Weights of a small GPT-style language model, trained from scratch on English Wikipedia.
Size: width 64, 2 heads of 32, vocabulary 1588, 0.839M parameters.
Architecture: LayerNorm before each block, learned positions, biases, tied embeddings.
Training: a variant of Muon for these matrices, 142M tokens, 8661 steps.
Each number is 50 + 10 x the weight over its row's rms, rounded and kept within 0 to 99. Layers, rows and columns count from 0. The size before them is the row's rms in percent of the matrix's.

# down: layer 3 MLP down (transposed), 256x64, rms 0.0792, rows 33-85, columns 0-63
# up: layer 3 MLP up, 256x64, rms 0.331, rows 34-85, columns 0-63
down33 077:61 44 58 51 32 49 43 46 56 54 35 47 46 52 54 62 58 46 50 58 46 53 29 54 49 55 63 45 64 50 33 59 54 56 45 61 44 42 56 64 60 54 31 74 44 59 53 38 47 29 45 56 39 44 36 57 52 74 39 64 54 52 38 59
up34 086:97 55 46 48 55 58 49 60 41 42 53 48 53 47 32 45 35 53 49 49 41 60 43 56 55 48 59 49 65 60 46 52 35 50 59 44 53 53 51 53 52 41 61 50 55 60 51 42 59 51 30 58 37 64 45 48 50 49 69 46 46 33 48 56
down34 084:38 46 62 42 37 58 37 34 54 55 48 33 58 55 68 62 57 51 53 41 55 36 43 46 44 42 43 44 55 36 49 54 41 41 44 43 55 61 56 59 44 65 47 45 32 46 60 55 26 73 70 47 56 40 36 51 47 64 40 42 54 49 46 37
up35 109:47 33 57 55 51 51 58 47 39 48 52 68 51 63 49 45 52 63 22 57 53 66 48 75 55 47 41 45 46 37 42 63 56 40 37 47 41 45 71 56 57 51 50 40 57 49 44 55 53 55 41 46 50 59 61 71 54 54 37 33 57 34 44 53
down35 109:52 56 42 51 43 58 41 52 47 47 50 50 60 55 53 52 62 66 48 43 55 47 49 39 56 45 48 58 52 51 52 40 61 72 47 42 58 51 53 43 65 52 57 55 41 44 09 53 53 24 36 66 48 36 47 56 43 37 54 31 49 35 46 54
up36 090:57 58 51 46 56 48 59 35 53 41 53 34 50 74 48 64 61 43 52 42 55 47 53 55 46 72 69 54 44 55 46 55 37 48 36 48 51 54 32 25 54 54 68 52 55 53 48 40 57 62 59 43 60 61 51 61 40 47 31 67 37 42 55 44
down36 102:55 58 40 57 42 42 44 63 71 57 48 67 41 37 64 53 35 41 52 54 45 36 41 42 39 41 37 48 67 61 50 40 64 39 65 28 58 37 52 48 47 52 28 45 59 39 45 54 51 46 47 59 38 51 38 41 49 56 61 51 35 62 51 52
up37 098:43 39 45 53 31 44 27 57 65 44 44 51 60 60 52 64 65 60 52 59 49 60 62 51 50 43 53 65 33 72 57 36 45 37 63 44 47 43 40 45 52 53 56 69 57 48 44 41 52 44 45 73 41 45 40 51 40 41 42 64 48 37 46 46
down37 097:48 53 47 67 46 63 40 48 36 44 65 54 42 69 49 47 53 49 38 43 44 54 34 56 57 33 46 50 43 39 32 80 69 55 53 49 40 45 48 50 44 54 54 53 33 35 54 33 63 53 61 47 56 44 41 57 43 60 62 45 56 65 56 61
up38 084:59 54 60 68 42 49 56 31 37 27 51 64 35 49 54 48 63 47 55 56 41 52 46 61 64 54 30 47 54 62 41 61 47 46 51 55 43 33 41 42 53 51 43 48 41 47 53 59 29 39 48 38 55 55 58 34 51 28 56 61 60 62 57 48
down38 072:49 71 50 64 55 62 48 52 42 38 38 36 41 30 35 55 50 35 55 49 59 46 34 32 62 60 47 50 59 45 52 48 44 45 63 47 55 43 64 44 61 44 53 43 58 48 54 49 58 45 64 48 49 43 72 31 43 64 30 35 38 52 52 51
up39 086:53 45 36 42 42 55 53 35 59 35 58 60 57 38 56 65 57 56 44 56 38 37 47 62 56 41 47 61 45 48 28 42 38 56 54 46 38 46 47 68 52 59 21 42 70 46 52 60 42 49 60 57 55 44 43 52 50 43 73 47 48 39 48 65
down39 079:44 35 61 37 49 46 47 70 42 54 53 54 54 50 40 39 37 52 57 47 57 49 61 51 39 57 65 54 50 42 73 60 72 55 59 47 70 58 52 25 47 39 73 44 50 52 53 69 56 54 41 54 58 63 57 52 53 41 43 47 59 41 53 57
up40 094:44 70 50 24 49 60 53 37 45 46 51 45 56 68 50 35 45 37 49 49 49 56 38 63 48 38 68 41 53 47 65 44 46 60 35 43 54 50 55 45 64 36 42 53 59 60 72 59 50 47 48 61 44 62 45 56 42 42 68 52 59 34 39 49
down40 102:49 59 44 51 76 63 48 48 47 47 69 29 54 53 51 37 44 55 50 63 59 52 34 52 46 65 76 57 34 38 55 53 49 60 44 72 52 44 68 53 51 45 52 45 47 50 42 64 52 45 61 47 49 52 57 28 66 52 54 44 55 50 48 39
up41 109:58 64 33 60 61 57 45 50 32 48 50 50 50 66 44 61 48 51 45 50 51 69 71 46 53 55 56 52 51 69 49 45 44 49 36 65 54 62 36 51 56 59 53 42 39 42 51 45 57 48 34 37 57 57 50 53 71 30 68 34 60 39 53 45
down41 092:38 55 50 54 68 69 35 40 52 47 54 64 31 50 35 42 48 39 58 56 53 37 55 57 65 43 64 34 62 55 41 37 46 65 57 52 66 52 53 42 35 37 54 53 56 58 49 41 44 44 58 40 47 48 61 64 38 49 47 45 67 43 49 67
up42 106:54 55 41 53 49 55 57 48 40 35 58 50 49 50 62 45 44 67 41 46 45 56 41 50 45 44 38 45 89 44 66 48 33 56 49 42 55 52 57 68 40 42 28 53 61 53 47 45 34 51 45 49 33 56 51 51 53 49 47 62 46 29 47 63
down42 092:62 34 46 47 44 55 32 35 56 41 57 38 39 52 45 55 54 72 51 58 54 47 76 54 34 53 30 52 36 68 34 43 59 54 56 54 46 51 44 69 45 44 61 58 61 52 43 62 57 45 43 43 51 45 36 52 58 58 39 33 54 56 46 48
up43 110:54 54 42 53 50 53 78 53 40 36 59 60 45 63 53 61 53 49 54 49 67 56 55 50 41 50 37 41 63 55 57 31 66 45 51 34 32 49 58 53 33 47 38 68 57 57 54 51 33 37 55 59 63 43 60 62 31 45 53 42 53 50 51 55
down43 110:43 35 43 49 42 46 64 60 60 43 48 39 52 58 42 60 32 63 56 76 46 62 52 53 45 48 52 48 47 56 34 47 43 47 51 24 29 42 59 53 44 50 51 51 61 37 49 63 44 65 57 48 72 45 37 53 39 44 36 48 51 66 41 54
up44 103:40 30 49 60 48 55 41 55 63 51 57 34 59 46 61 42 27 37 57 65 60 61 40 54 50 59 58 55 43 45 34 47 63 37 26 49 45 34 52 50 51 48 58 68 41 51 44 38 63 59 49 47 40 53 65 53 39 33 53 48 42 41 43 57
down44 098:38 42 48 44 47 55 45 37 63 33 82 50 45 48 59 35 45 59 53 63 45 37 52 35 48 53 52 50 45 57 35 50 58 57 43 39 52 60 55 44 61 39 58 66 39 42 38 58 34 49 60 59 35 50 41 39 60 32 54 61 44 38 59 51
up45 084:59 42 47 55 50 45 73 48 48 58 43 65 59 35 41 56 51 42 59 49 55 38 54 59 58 44 61 65 57 58 64 67 44 56 52 44 46 30 46 30 33 65 75 38 44 40 60 64 46 43 46 45 39 58 58 39 50 46 40 46 43 48 41 39
down45 080:73 44 64 33 44 59 49 52 49 47 44 61 55 58 66 43 48 51 50 41 48 40 33 51 55 55 41 41 47 64 37 57 46 46 39 43 52 42 64 65 75 33 42 44 52 28 46 51 35 46 54 67 49 55 50 47 64 63 46 47 57 39 35 43
up46 095:45 42 42 45 40 52 38 64 29 52 53 45 59 69 38 48 47 51 41 53 53 54 39 41 55 55 61 23 49 28 37 64 55 63 38 60 50 76 44 55 36 37 50 56 58 37 55 62 61 36 48 49 46 46 40 50 49 54 58 46 44 52 46 56
down46 093:47 50 39 42 50 45 66 58 26 36 48 44 57 55 47 52 67 39 49 61 45 59 48 49 55 60 42 35 57 47 68 57 39 49 41 66 44 48 54 63 48 48 30 52 45 42 60 57 50 30 60 48 75 34 55 46 46 59 53 37 35 47 66 50
up47 089:44 55 44 51 53 43 28 46 66 43 69 52 75 49 51 57 49 62 43 51 32 55 40 38 51 39 43 48 49 39 41 44 54 50 51 31 66 55 67 47 71 39 38 58 52 35 53 37 47 58 57 60 38 40 49 54 53 51 62 38 52 49 56 37
down47 077:37 31 36 64 50 28 52 48 58 41 28 61 45 43 48 40 42 66 60 57 62 41 51 50 44 47 55 61 43 60 53 50 50 54 48 51 85 40 30 42 46 58 59 53 56 47 52 45 49 52 43 42 47 38 61 55 50 31 41 53 56 42 59 52
up48 108:47 57 50 61 59 57 67 54 41 50 56 38 43 51 54 66 51 46 63 61 68 63 39 46 54 51 54 36 63 42 49 42 44 61 49 52 47 48 51 58 33 49 49 35 42 31 32 45 42 45 53 64 53 37 58 46 53 51 28 53 64 66 42 24
down48 102:56 34 47 47 44 54 29 40 62 60 51 54 54 46 61 49 67 50 58 44 50 54 58 34 50 57 44 46 57 54 40 66 54 35 58 66 56 42 40 66 41 47 50 56 43 34 52 50 48 54 42 53 52 31 70 29 61 71 42 43 66 61 43 52
up49 093:36 56 49 39 47 54 41 65 53 56 27 49 57 61 71 25 39 45 45 59 56 43 44 59 60 45 43 53 45 46 50 61 60 53 47 67 76 56 39 55 55 32 52 43 58 36 38 45 53 59 57 49 56 51 51 51 37 29 52 48 52 35 47 48
down49 077:47 46 25 53 54 48 49 47 57 56 70 69 49 60 44 42 41 49 56 54 49 59 42 56 49 41 31 57 48 55 49 40 50 49 38 50 35 48 62 62 53 65 55 62 45 69 57 40 45 39 46 62 26 45 55 24 46 41 47 65 50 48 61 50
up50 108:45 55 40 33 48 54 57 54 44 49 64 68 50 66 42 66 53 49 40 21 57 50 52 58 45 51 47 38 73 33 61 47 49 59 47 54 58 55 51 57 59 52 45 49 52 55 46 46 68 55 48 49 27 64 52 57 51 38 53 37 27 47 59 47
down50 106:51 49 61 52 52 54 32 56 36 49 45 54 52 57 43 62 64 54 50 44 34 68 61 43 58 48 55 48 26 73 48 31 61 38 48 62 30 66 55 57 57 56 58 39 43 39 55 44 39 44 50 52 49 56 49 36 56 45 41 56 69 58 41 53
up51 118:43 55 68 62 43 50 53 34 55 54 57 53 54 36 46 71 43 42 43 37 58 53 46 51 52 46 42 42 38 50 56 53 39 42 45 57 53 42 57 35 50 73 37 59 50 43 39 36 63 57 61 71 71 36 37 50 62 37 68 50 50 47 55 47
down51 105:46 56 52 38 53 51 48 61 55 56 58 57 61 45 43 48 36 42 55 56 60 54 39 60 41 54 47 45 73 54 38 61 32 57 34 58 45 64 52 39 52 47 30 53 52 29 36 71 76 45 62 41 53 41 42 34 51 54 58 59 52 54 49 52
up52 105:53 54 46 62 42 52 52 51 48 42 52 54 51 42 54 58 57 62 41 39 75 43 51 41 33 25 56 59 42 59 60 44 53 52 44 45 56 52 55 53 38 46 55 34 35 42 42 57 19 35 50 67 49 57 40 54 42 49 57 31 38 60 52 59
down52 107:48 50 45 34 51 46 58 34 54 50 57 67 42 56 64 42 51 38 48 47 36 47 40 73 52 51 52 57 59 59 39 53 52 56 47 34 38 51 51 35 67 40 31 56 42 56 63 49 76 46 50 41 36 64 56 40 45 38 43 46 46 30 58 50
up53 104:40 47 46 53 40 52 57 48 62 47 50 51 58 45 53 46 61 58 49 41 70 47 64 63 57 45 65 50 47 30 80 53 37 51 48 43 62 45 52 54 57 32 38 48 50 36 45 37 45 31 53 63 54 58 49 51 44 54 66 40 41 48 28 64
down53 100:47 45 65 57 48 47 36 65 37 57 46 47 77 59 56 43 66 55 50 50 50 53 42 41 49 52 47 46 37 43 44 72 58 35 74 52 43 50 56 35 65 53 53 39 44 70 61 63 39 46 46 55 42 47 38 65 43 38 39 60 47 47 51 51
up54 116:50 70 45 50 63 39 60 55 65 56 39 47 49 46 69 57 46 53 52 58 46 36 56 49 55 39 49 41 42 42 29 39 64 54 46 50 35 43 44 48 49 71 56 47 47 55 36 44 46 40 59 58 78 49 73 62 38 55 56 38 57 50 52 42
down54 131:36 43 32 31 42 61 60 54 57 25 48 52 54 53 58 61 41 60 52 58 48 50 58 40 51 52 31 56 64 46 39 69 44 50 47 48 44 46 54 51 52 64 54 54 53 47 39 51 49 65 44 65 69 48 70 68 63 41 55 34 53 54 35 50
up55 117:62 52 56 46 57 50 36 60 37 36 64 62 47 62 59 44 58 59 50 53 51 52 52 56 42 45 45 50 23 44 43 46 44 53 41 48 72 51 48 55 41 42 37 71 46 71 46 34 54 37 54 54 58 37 29 63 54 31 44 47 54 41 52 56
down55 131:36 38 45 53 68 36 60 53 62 45 48 63 44 72 73 44 44 72 36 62 47 51 37 57 44 57 47 41 45 30 44 45 44 48 49 44 59 52 57 41 52 47 40 43 37 55 42 49 50 40 53 42 49 67 46 51 49 29 65 38 57 57 54 56
up56 102:47 54 56 60 43 58 53 40 61 53 50 44 50 48 43 62 74 39 37 57 39 51 59 64 52 51 43 59 43 58 53 56 57 46 61 55 46 46 46 53 44 48 70 48 53 48 40 24 68 55 33 68 71 48 69 34 35 37 47 52 53 57 45 42
down56 095:73 53 39 48 47 53 56 47 44 48 54 53 57 46 29 62 32 50 55 51 50 67 56 45 49 55 39 48 43 60 49 51 35 42 41 38 62 57 43 64 28 42 48 36 53 32 66 43 66 50 55 51 55 38 56 44 45 44 72 49 58 43 60 32
up57 109:43 61 51 41 44 46 42 55 62 48 34 46 53 42 56 59 57 45 38 33 45 45 56 60 58 49 78 42 52 62 50 44 53 50 66 62 54 57 36 42 57 55 61 52 35 46 46 38 60 55 66 70 49 62 57 35 38 30 60 67 36 48 50 51
down57 118:74 55 56 61 62 51 73 65 52 60 51 36 44 66 51 47 29 31 46 69 51 52 46 47 39 53 33 55 41 53 45 59 56 48 43 36 55 57 40 45 46 57 57 40 44 32 40 55 51 45 45 56 61 42 46 68 50 55 60 47 35 37 49 55
up58 105:54 52 35 65 67 47 58 73 34 49 66 50 43 69 45 36 54 71 32 47 55 47 42 39 54 39 58 41 40 44 50 41 40 37 48 52 46 65 55 53 58 48 46 55 53 45 54 59 46 66 50 54 51 72 40 50 45 60 49 33 41 46 59 58
down58 104:50 39 51 58 46 63 39 48 45 52 48 72 67 66 54 48 59 42 51 54 48 33 53 43 63 50 47 53 57 46 54 58 57 46 31 44 45 48 59 55 41 59 46 58 53 41 31 36 30 53 46 56 70 38 67 49 53 53 50 63 54 61 52 23
up59 096:52 52 51 54 57 31 37 49 43 58 43 46 45 52 61 43 44 52 30 42 49 38 54 60 53 52 55 61 67 54 42 55 59 40 25 42 68 55 77 45 60 51 58 59 45 44 36 46 40 34 53 36 45 61 41 60 49 54 57 55 58 60 51 28
down59 093:60 49 55 62 50 33 56 34 47 34 57 44 63 45 66 38 60 46 40 55 35 58 57 49 45 42 67 46 48 54 40 44 50 44 30 63 57 55 54 54 72 38 55 45 74 45 68 48 59 60 59 54 42 50 47 27 44 44 47 60 44 52 44 43
up60 101:49 49 52 51 57 71 64 60 46 34 75 56 40 53 44 54 42 42 35 49 58 39 48 58 53 39 41 63 45 39 67 48 49 64 53 59 49 39 54 72 45 40 44 41 30 44 47 47 34 64 59 50 54 54 49 41 61 43 46 35 35 36 50 49
down60 099:40 39 47 56 42 64 28 37 53 52 41 41 64 36 57 58 61 47 53 72 45 43 45 49 37 50 43 37 63 59 48 48 49 44 59 61 61 62 54 33 37 49 62 52 53 42 64 38 47 61 68 44 28 48 36 63 50 59 43 58 53 47 39 52
up61 090:39 65 52 45 41 53 30 68 46 49 47 54 52 56 47 36 41 39 52 64 57 55 54 52 36 47 55 57 67 50 45 45 48 58 44 73 40 56 54 46 38 59 45 59 52 64 30 47 50 57 51 48 63 56 42 53 47 59 72 23 61 52 41 63
down61 091:58 41 64 36 68 56 33 52 54 51 54 68 41 46 40 55 62 42 54 57 62 47 67 32 41 51 55 60 35 47 60 68 46 49 37 60 58 40 56 73 66 42 44 35 47 51 46 33 43 50 51 37 50 41 60 48 44 59 45 52 52 40 62 40
up62 096:50 61 31 55 45 62 63 39 53 62 51 48 57 35 49 59 56 33 46 52 65 44 53 58 49 44 37 49 49 37 41 56 49 58 59 66 37 40 60 42 53 41 43 51 63 48 49 51 25 48 56 58 53 63 52 44 65 24 50 45 41 33 40 68
down62 092:70 40 52 44 55 44 30 50 46 46 59 31 69 48 55 64 41 54 55 47 51 38 54 37 41 43 46 44 44 40 65 60 52 26 59 48 67 63 67 51 57 56 52 44 45 50 44 70 51 48 53 50 48 61 38 48 50 57 33 34 41 39 60 52
up63 103:64 52 41 39 46 69 47 61 37 49 56 47 59 49 53 54 56 57 51 46 40 59 57 45 90 57 72 53 54 62 41 50 42 60 41 54 60 64 47 44 55 58 51 58 53 48 58 38 53 52 63 36 50 47 55 50 39 45 65 57 50 67 33 43
down63 122:65 48 45 37 40 33 65 57 56 49 60 52 57 42 45 61 54 51 29 36 51 36 65 55 51 43 57 66 57 39 55 47 48 38 48 60 67 38 39 56 49 49 37 75 47 61 47 48 58 49 54 50 64 46 42 37 39 46 40 66 45 41 68 50
up64 086:33 37 50 63 40 27 26 71 53 47 59 43 44 60 49 51 44 44 40 70 44 47 57 46 38 37 43 44 48 49 36 64 59 38 35 53 40 47 43 50 57 50 44 56 39 48 41 45 59 38 53 48 59 57 73 52 42 45 37 52 59 45 45 55
down64 084:39 54 42 62 50 36 55 64 51 64 39 71 41 49 51 54 49 47 49 63 49 56 58 39 40 37 43 60 62 50 47 43 38 72 56 45 41 57 39 56 69 52 63 63 49 37 42 60 56 40 62 30 48 58 59 53 46 59 49 26 56 44 39 57
up65 100:54 37 21 39 56 26 60 50 60 64 40 51 57 48 52 39 57 57 57 37 41 42 37 48 68 54 70 57 48 51 52 34 55 58 44 65 49 48 42 48 49 39 53 50 34 51 41 54 42 40 52 63 68 69 52 53 56 43 50 63 51 48 49 53
down65 112:55 49 51 42 53 25 57 49 59 63 41 70 59 43 57 36 53 39 63 38 41 22 57 44 47 63 54 55 49 54 63 68 55 53 49 52 24 48 40 35 56 42 46 45 49 42 43 50 57 33 53 48 44 48 57 62 60 43 47 55 50 63 50 37
up66 113:47 44 52 56 52 43 54 67 29 51 49 29 61 52 43 50 42 45 54 24 47 45 65 40 51 56 70 65 42 70 66 56 81 52 37 56 57 50 48 59 48 46 46 63 36 50 37 57 54 58 59 54 37 49 50 49 53 47 54 46 47 44 57 45
down66 106:57 49 43 57 54 39 66 62 51 47 51 53 64 51 63 41 41 38 58 59 24 37 63 39 47 40 51 59 63 67 51 64 44 68 41 43 36 59 46 54 27 47 34 45 46 50 49 56 67 50 45 45 44 58 41 37 45 54 45 51 40 53 56 70
up67 083:54 47 49 53 61 50 38 57 63 31 73 39 60 49 37 73 49 57 46 59 41 33 63 42 52 61 33 61 56 63 52 47 40 44 52 48 56 40 45 49 45 51 65 59 53 44 42 31 48 38 62 57 44 50 38 29 58 56 57 62 52 50 44 39
down67 095:67 43 62 49 50 55 80 66 36 47 45 46 34 56 56 52 46 26 46 48 56 54 55 37 34 46 62 63 47 53 73 42 40 43 52 53 46 64 47 51 54 45 55 36 48 60 46 50 68 40 49 56 47 43 50 46 51 30 57 54 65 47 58 52
up68 093:33 58 49 39 55 64 60 45 46 49 62 30 64 30 46 48 57 47 45 43 57 45 42 71 50 60 53 19 54 31 43 33 70 47 48 51 50 47 59 62 37 55 34 46 52 50 51 49 45 62 44 45 50 51 62 58 56 49 59 51 58 62 49 58
down68 107:39 52 61 58 25 28 52 35 56 35 51 54 59 43 61 52 54 26 45 58 53 47 44 60 54 65 36 57 55 51 52 52 46 34 41 51 64 61 51 46 64 41 58 52 64 45 49 47 45 52 59 37 56 41 56 61 70 64 50 54 47 45 48 70
up69 073:28 38 51 59 44 49 54 47 64 38 41 51 66 32 50 53 62 43 68 60 49 43 43 62 54 52 51 55 40 57 45 32 49 45 48 70 49 59 48 56 54 52 48 58 59 36 67 40 51 56 76 51 53 39 37 47 66 55 59 53 42 53 32 61
down69 070:36 54 45 52 58 63 51 66 48 58 56 38 36 58 40 46 42 54 55 50 43 45 60 69 44 59 51 52 34 58 39 64 61 46 56 47 31 42 31 22 45 41 57 66 51 67 60 41 50 49 53 49 52 68 38 54 48 40 55 33 46 50 54 48
up70 100:51 51 46 44 59 49 61 61 47 40 67 39 52 53 68 37 43 46 54 37 46 46 50 34 64 63 65 60 55 56 32 64 41 61 28 47 55 53 42 31 55 46 53 60 58 44 43 57 44 54 57 58 33 40 43 70 38 38 63 55 55 54 37 44
down70 127:56 49 46 55 50 41 71 62 45 53 48 44 46 20 47 46 62 47 33 36 56 38 61 53 56 49 72 67 54 55 45 53 41 48 48 46 57 55 24 49 54 52 56 51 51 57 46 42 55 55 36 48 38 46 36 48 69 51 60 63 70 42 50 59
up71 107:55 47 44 51 61 70 52 54 43 36 32 57 27 50 38 55 75 55 51 46 44 55 51 69 55 56 58 67 38 62 55 70 61 42 41 54 58 46 40 44 49 50 62 52 40 48 42 47 58 45 57 30 41 56 61 36 47 45 55 58 53 57 66 52
down71 094:43 30 48 63 28 37 56 66 47 60 54 51 49 53 60 51 55 68 60 51 50 53 55 42 46 64 39 55 45 64 38 67 54 27 41 52 56 43 36 70 37 54 56 64 47 60 58 59 44 52 60 43 52 53 54 40 68 59 57 46 48 47 36 49
up72 104:50 55 45 50 48 52 49 63 45 53 46 47 65 35 48 44 42 37 62 64 81 46 51 43 74 64 39 52 52 47 51 49 62 47 49 44 61 59 48 45 49 47 26 53 56 59 59 38 60 48 46 72 37 57 50 48 59 56 73 48 47 49 64 45
down72 077:55 59 40 41 59 55 43 59 46 36 51 50 58 51 71 42 38 62 54 50 57 56 55 38 53 53 39 48 64 59 35 49 53 47 47 44 77 53 56 50 51 36 29 52 62 53 55 45 55 43 31 53 43 55 44 40 55 36 56 64 56 64 73 33
up73 107:52 41 45 58 52 51 49 53 53 59 54 44 64 24 50 50 37 66 51 47 65 59 47 61 52 36 60 41 23 45 54 36 42 37 44 73 71 34 58 52 32 65 38 49 42 52 56 48 52 65 49 59 50 52 49 48 62 46 44 56 58 53 40 48
down73 110:52 48 49 51 39 55 44 45 42 51 61 47 67 44 39 63 45 34 63 62 58 69 47 36 68 56 56 45 38 68 50 40 44 31 56 50 51 43 57 51 42 61 54 49 66 58 58 36 63 51 56 30 48 40 59 52 63 65 48 61 64 46 37 35
up74 083:40 58 32 55 42 48 32 65 42 45 61 51 46 63 44 66 48 54 48 61 48 75 44 44 43 42 45 42 52 40 44 45 39 59 45 54 35 30 59 65 56 48 51 61 43 34 62 34 48 52 66 48 48 36 43 34 51 47 64 45 65 54 56 49
down74 084:58 61 47 60 56 61 51 56 45 53 46 44 45 33 55 57 55 47 54 66 68 61 43 53 27 42 64 65 54 59 48 52 45 70 55 61 51 44 46 45 61 33 47 45 41 49 62 48 41 59 68 50 54 34 48 42 60 50 53 28 71 48 68 40
up75 108:56 72 53 67 35 59 36 52 39 48 75 40 40 59 53 60 44 36 40 46 42 52 46 43 54 52 50 52 55 61 45 59 55 58 68 52 40 41 48 46 58 73 51 53 48 51 44 46 48 58 42 49 58 57 52 67 43 66 54 57 21 43 44 40
down75 116:67 52 40 68 47 46 54 33 51 52 37 49 50 70 61 39 43 38 49 52 58 39 54 59 60 53 67 53 42 60 47 50 30 59 27 54 56 51 57 48 32 48 61 65 59 45 51 47 60 46 32 52 52 49 30 43 56 53 38 55 45 46 67 39
up76 107:73 56 39 72 49 39 51 58 45 55 45 45 53 36 46 44 59 44 51 61 45 50 56 57 51 45 42 50 51 61 47 55 46 39 52 55 57 58 44 28 63 71 58 59 55 56 26 38 67 35 48 63 52 45 58 45 47 67 50 52 33 61 34 43
down76 125:53 56 45 49 63 48 61 53 22 68 53 39 45 34 54 50 42 40 46 37 60 46 46 52 51 50 44 42 59 75 58 46 55 42 48 49 42 39 47 44 38 49 62 49 59 66 40 37 58 27 52 52 71 51 52 58 58 53 58 35 64 59 61 58
up77 102:56 61 63 54 39 55 57 35 62 37 59 49 36 51 58 52 53 48 39 42 64 43 59 41 44 55 43 61 70 52 58 56 39 45 51 51 55 43 39 41 49 59 60 49 30 45 45 52 25 76 53 49 29 64 53 63 59 44 59 50 61 41 51 43
down77 110:63 62 52 72 41 68 63 64 47 50 42 59 54 65 41 49 47 45 67 58 39 36 35 48 52 46 45 57 36 49 44 52 52 52 42 34 34 44 48 31 42 52 35 58 37 57 44 41 64 63 41 41 58 57 56 54 51 44 37 65 40 54 52 35
up78 107:54 45 43 56 34 53 78 51 39 44 45 57 46 29 51 58 47 51 36 46 66 50 51 76 50 33 47 45 34 59 58 61 49 44 49 48 59 43 50 36 48 56 55 44 44 53 59 52 38 70 34 49 60 70 47 50 50 45 55 53 59 65 37 58
down78 104:41 49 54 37 39 49 45 48 49 48 50 36 68 71 67 60 40 42 55 56 60 35 28 51 42 61 65 56 40 29 54 60 50 70 48 36 46 55 54 51 50 43 26 42 34 58 51 47 48 51 65 57 53 54 41 55 42 58 51 38 39 51 51 48
up79 112:59 37 49 31 42 55 57 61 43 37 48 53 59 65 48 50 80 57 59 55 37 43 37 50 49 63 62 55 35 51 36 50 67 44 38 44 48 46 41 55 50 42 45 57 47 49 41 63 45 58 28 64 61 52 44 53 49 51 45 35 73 41 44 51
down79 112:57 62 36 50 48 49 42 51 37 56 74 49 56 56 58 57 43 63 42 31 55 33 68 47 66 55 44 48 40 54 41 43 64 55 23 37 64 50 50 56 48 50 50 54 40 38 47 57 46 54 62 66 48 53 54 39 43 48 34 48 63 33 53 44
up80 140:46 60 35 49 48 38 40 50 52 51 52 49 43 57 47 35 60 41 51 62 52 37 57 63 57 75 40 48 46 34 64 57 69 46 66 56 56 51 59 27 43 51 43 59 46 50 39 32 53 46 59 50 65 74 35 50 41 56 48 51 43 56 41 58
down80 136:38 51 63 32 42 52 34 44 47 58 63 57 51 53 40 51 71 56 43 62 53 57 59 63 62 60 47 39 42 53 64 51 49 53 56 53 53 61 56 60 59 60 57 49 50 36 34 22 54 36 57 57 40 51 25 52 51 44 57 50 44 41 36 39
up81 085:64 59 44 63 56 50 39 38 42 50 44 60 54 63 52 37 44 47 56 47 66 66 46 67 54 39 34 45 59 41 49 43 50 71 44 63 47 39 40 53 63 39 50 52 48 71 52 58 36 43 59 51 65 35 42 57 72 51 45 43 40 33 48 52
down81 100:73 39 49 54 63 56 55 58 47 52 54 50 56 58 43 50 48 58 31 50 42 46 46 37 43 61 51 42 41 49 64 80 65 34 33 47 51 47 58 46 42 39 64 51 39 58 46 43 59 48 60 34 44 49 28 43 53 39 63 51 53 64 55 37
up82 090:43 57 54 57 47 60 53 52 44 36 46 44 39 42 47 43 65 49 67 32 47 70 47 63 65 62 39 60 47 51 45 62 42 45 47 61 58 41 51 54 51 32 63 60 31 46 63 52 48 64 51 58 47 31 56 65 61 47 45 29 61 36 55 48
down82 089:56 48 48 62 54 60 66 45 43 70 42 29 46 36 66 49 49 52 48 58 56 59 64 64 51 41 48 60 37 33 51 39 61 66 44 86 45 55 51 56 53 54 54 39 39 48 42 50 44 44 53 43 51 34 45 49 53 59 53 44 53 40 43 36
up83 098:66 46 56 45 78 55 61 36 32 33 63 58 50 46 45 57 60 33 55 34 56 51 41 39 60 56 47 49 47 41 32 53 56 60 48 50 52 64 57 38 55 45 37 54 46 49 52 37 60 38 68 56 51 40 46 41 47 44 69 39 44 49 62 48
down83 082:42 57 39 37 42 49 49 70 40 45 60 50 53 55 49 47 31 47 42 57 59 29 55 63 47 53 57 43 62 50 55 54 31 54 50 50 53 32 49 53 41 62 68 40 46 56 70 48 29 53 59 38 47 60 31 65 39 54 54 55 39 34 48 53
up84 101:61 63 50 67 55 57 55 65 47 46 44 51 39 56 45 54 55 42 24 51 45 42 50 48 49 46 43 48 49 32 52 53 51 48 56 58 25 54 41 42 47 50 58 38 40 53 50 60 53 89 40 34 44 71 47 60 43 48 56 49 44 43 48 46
down84 089:41 47 35 42 40 42 40 44 63 44 61 55 57 50 61 38 47 50 61 54 55 38 34 65 36 52 61 66 32 34 58 36 62 64 58 41 50 45 52 32 70 52 41 57 48 48 43 41 47 54 60 56 36 44 44 66 35 40 50 36 45 46 51 58
up85 083:59 52 50 49 54 54 58 57 39 33 55 61 47 42 24 60 54 42 52 48 68 57 63 54 51 68 48 45 43 72 43 44 47 46 54 51 40 58 47 49 49 49 56 50 49 49 40 41 47 46 41 40 55 31 75 44 42 45 46 55 39 60 83 48
down85 084:49 54 28 51 47 52 48 50 39 54 41 45 55 61 58 46 59 58 41 43 42 51 34 83 53 56 64 27 47 51 45 53 45 63 48 33 59 37 40 55 54 52 50 47 73 36 61 50 62 51 46 42 42 48 50 37 66 49 57 47 38 47 40 58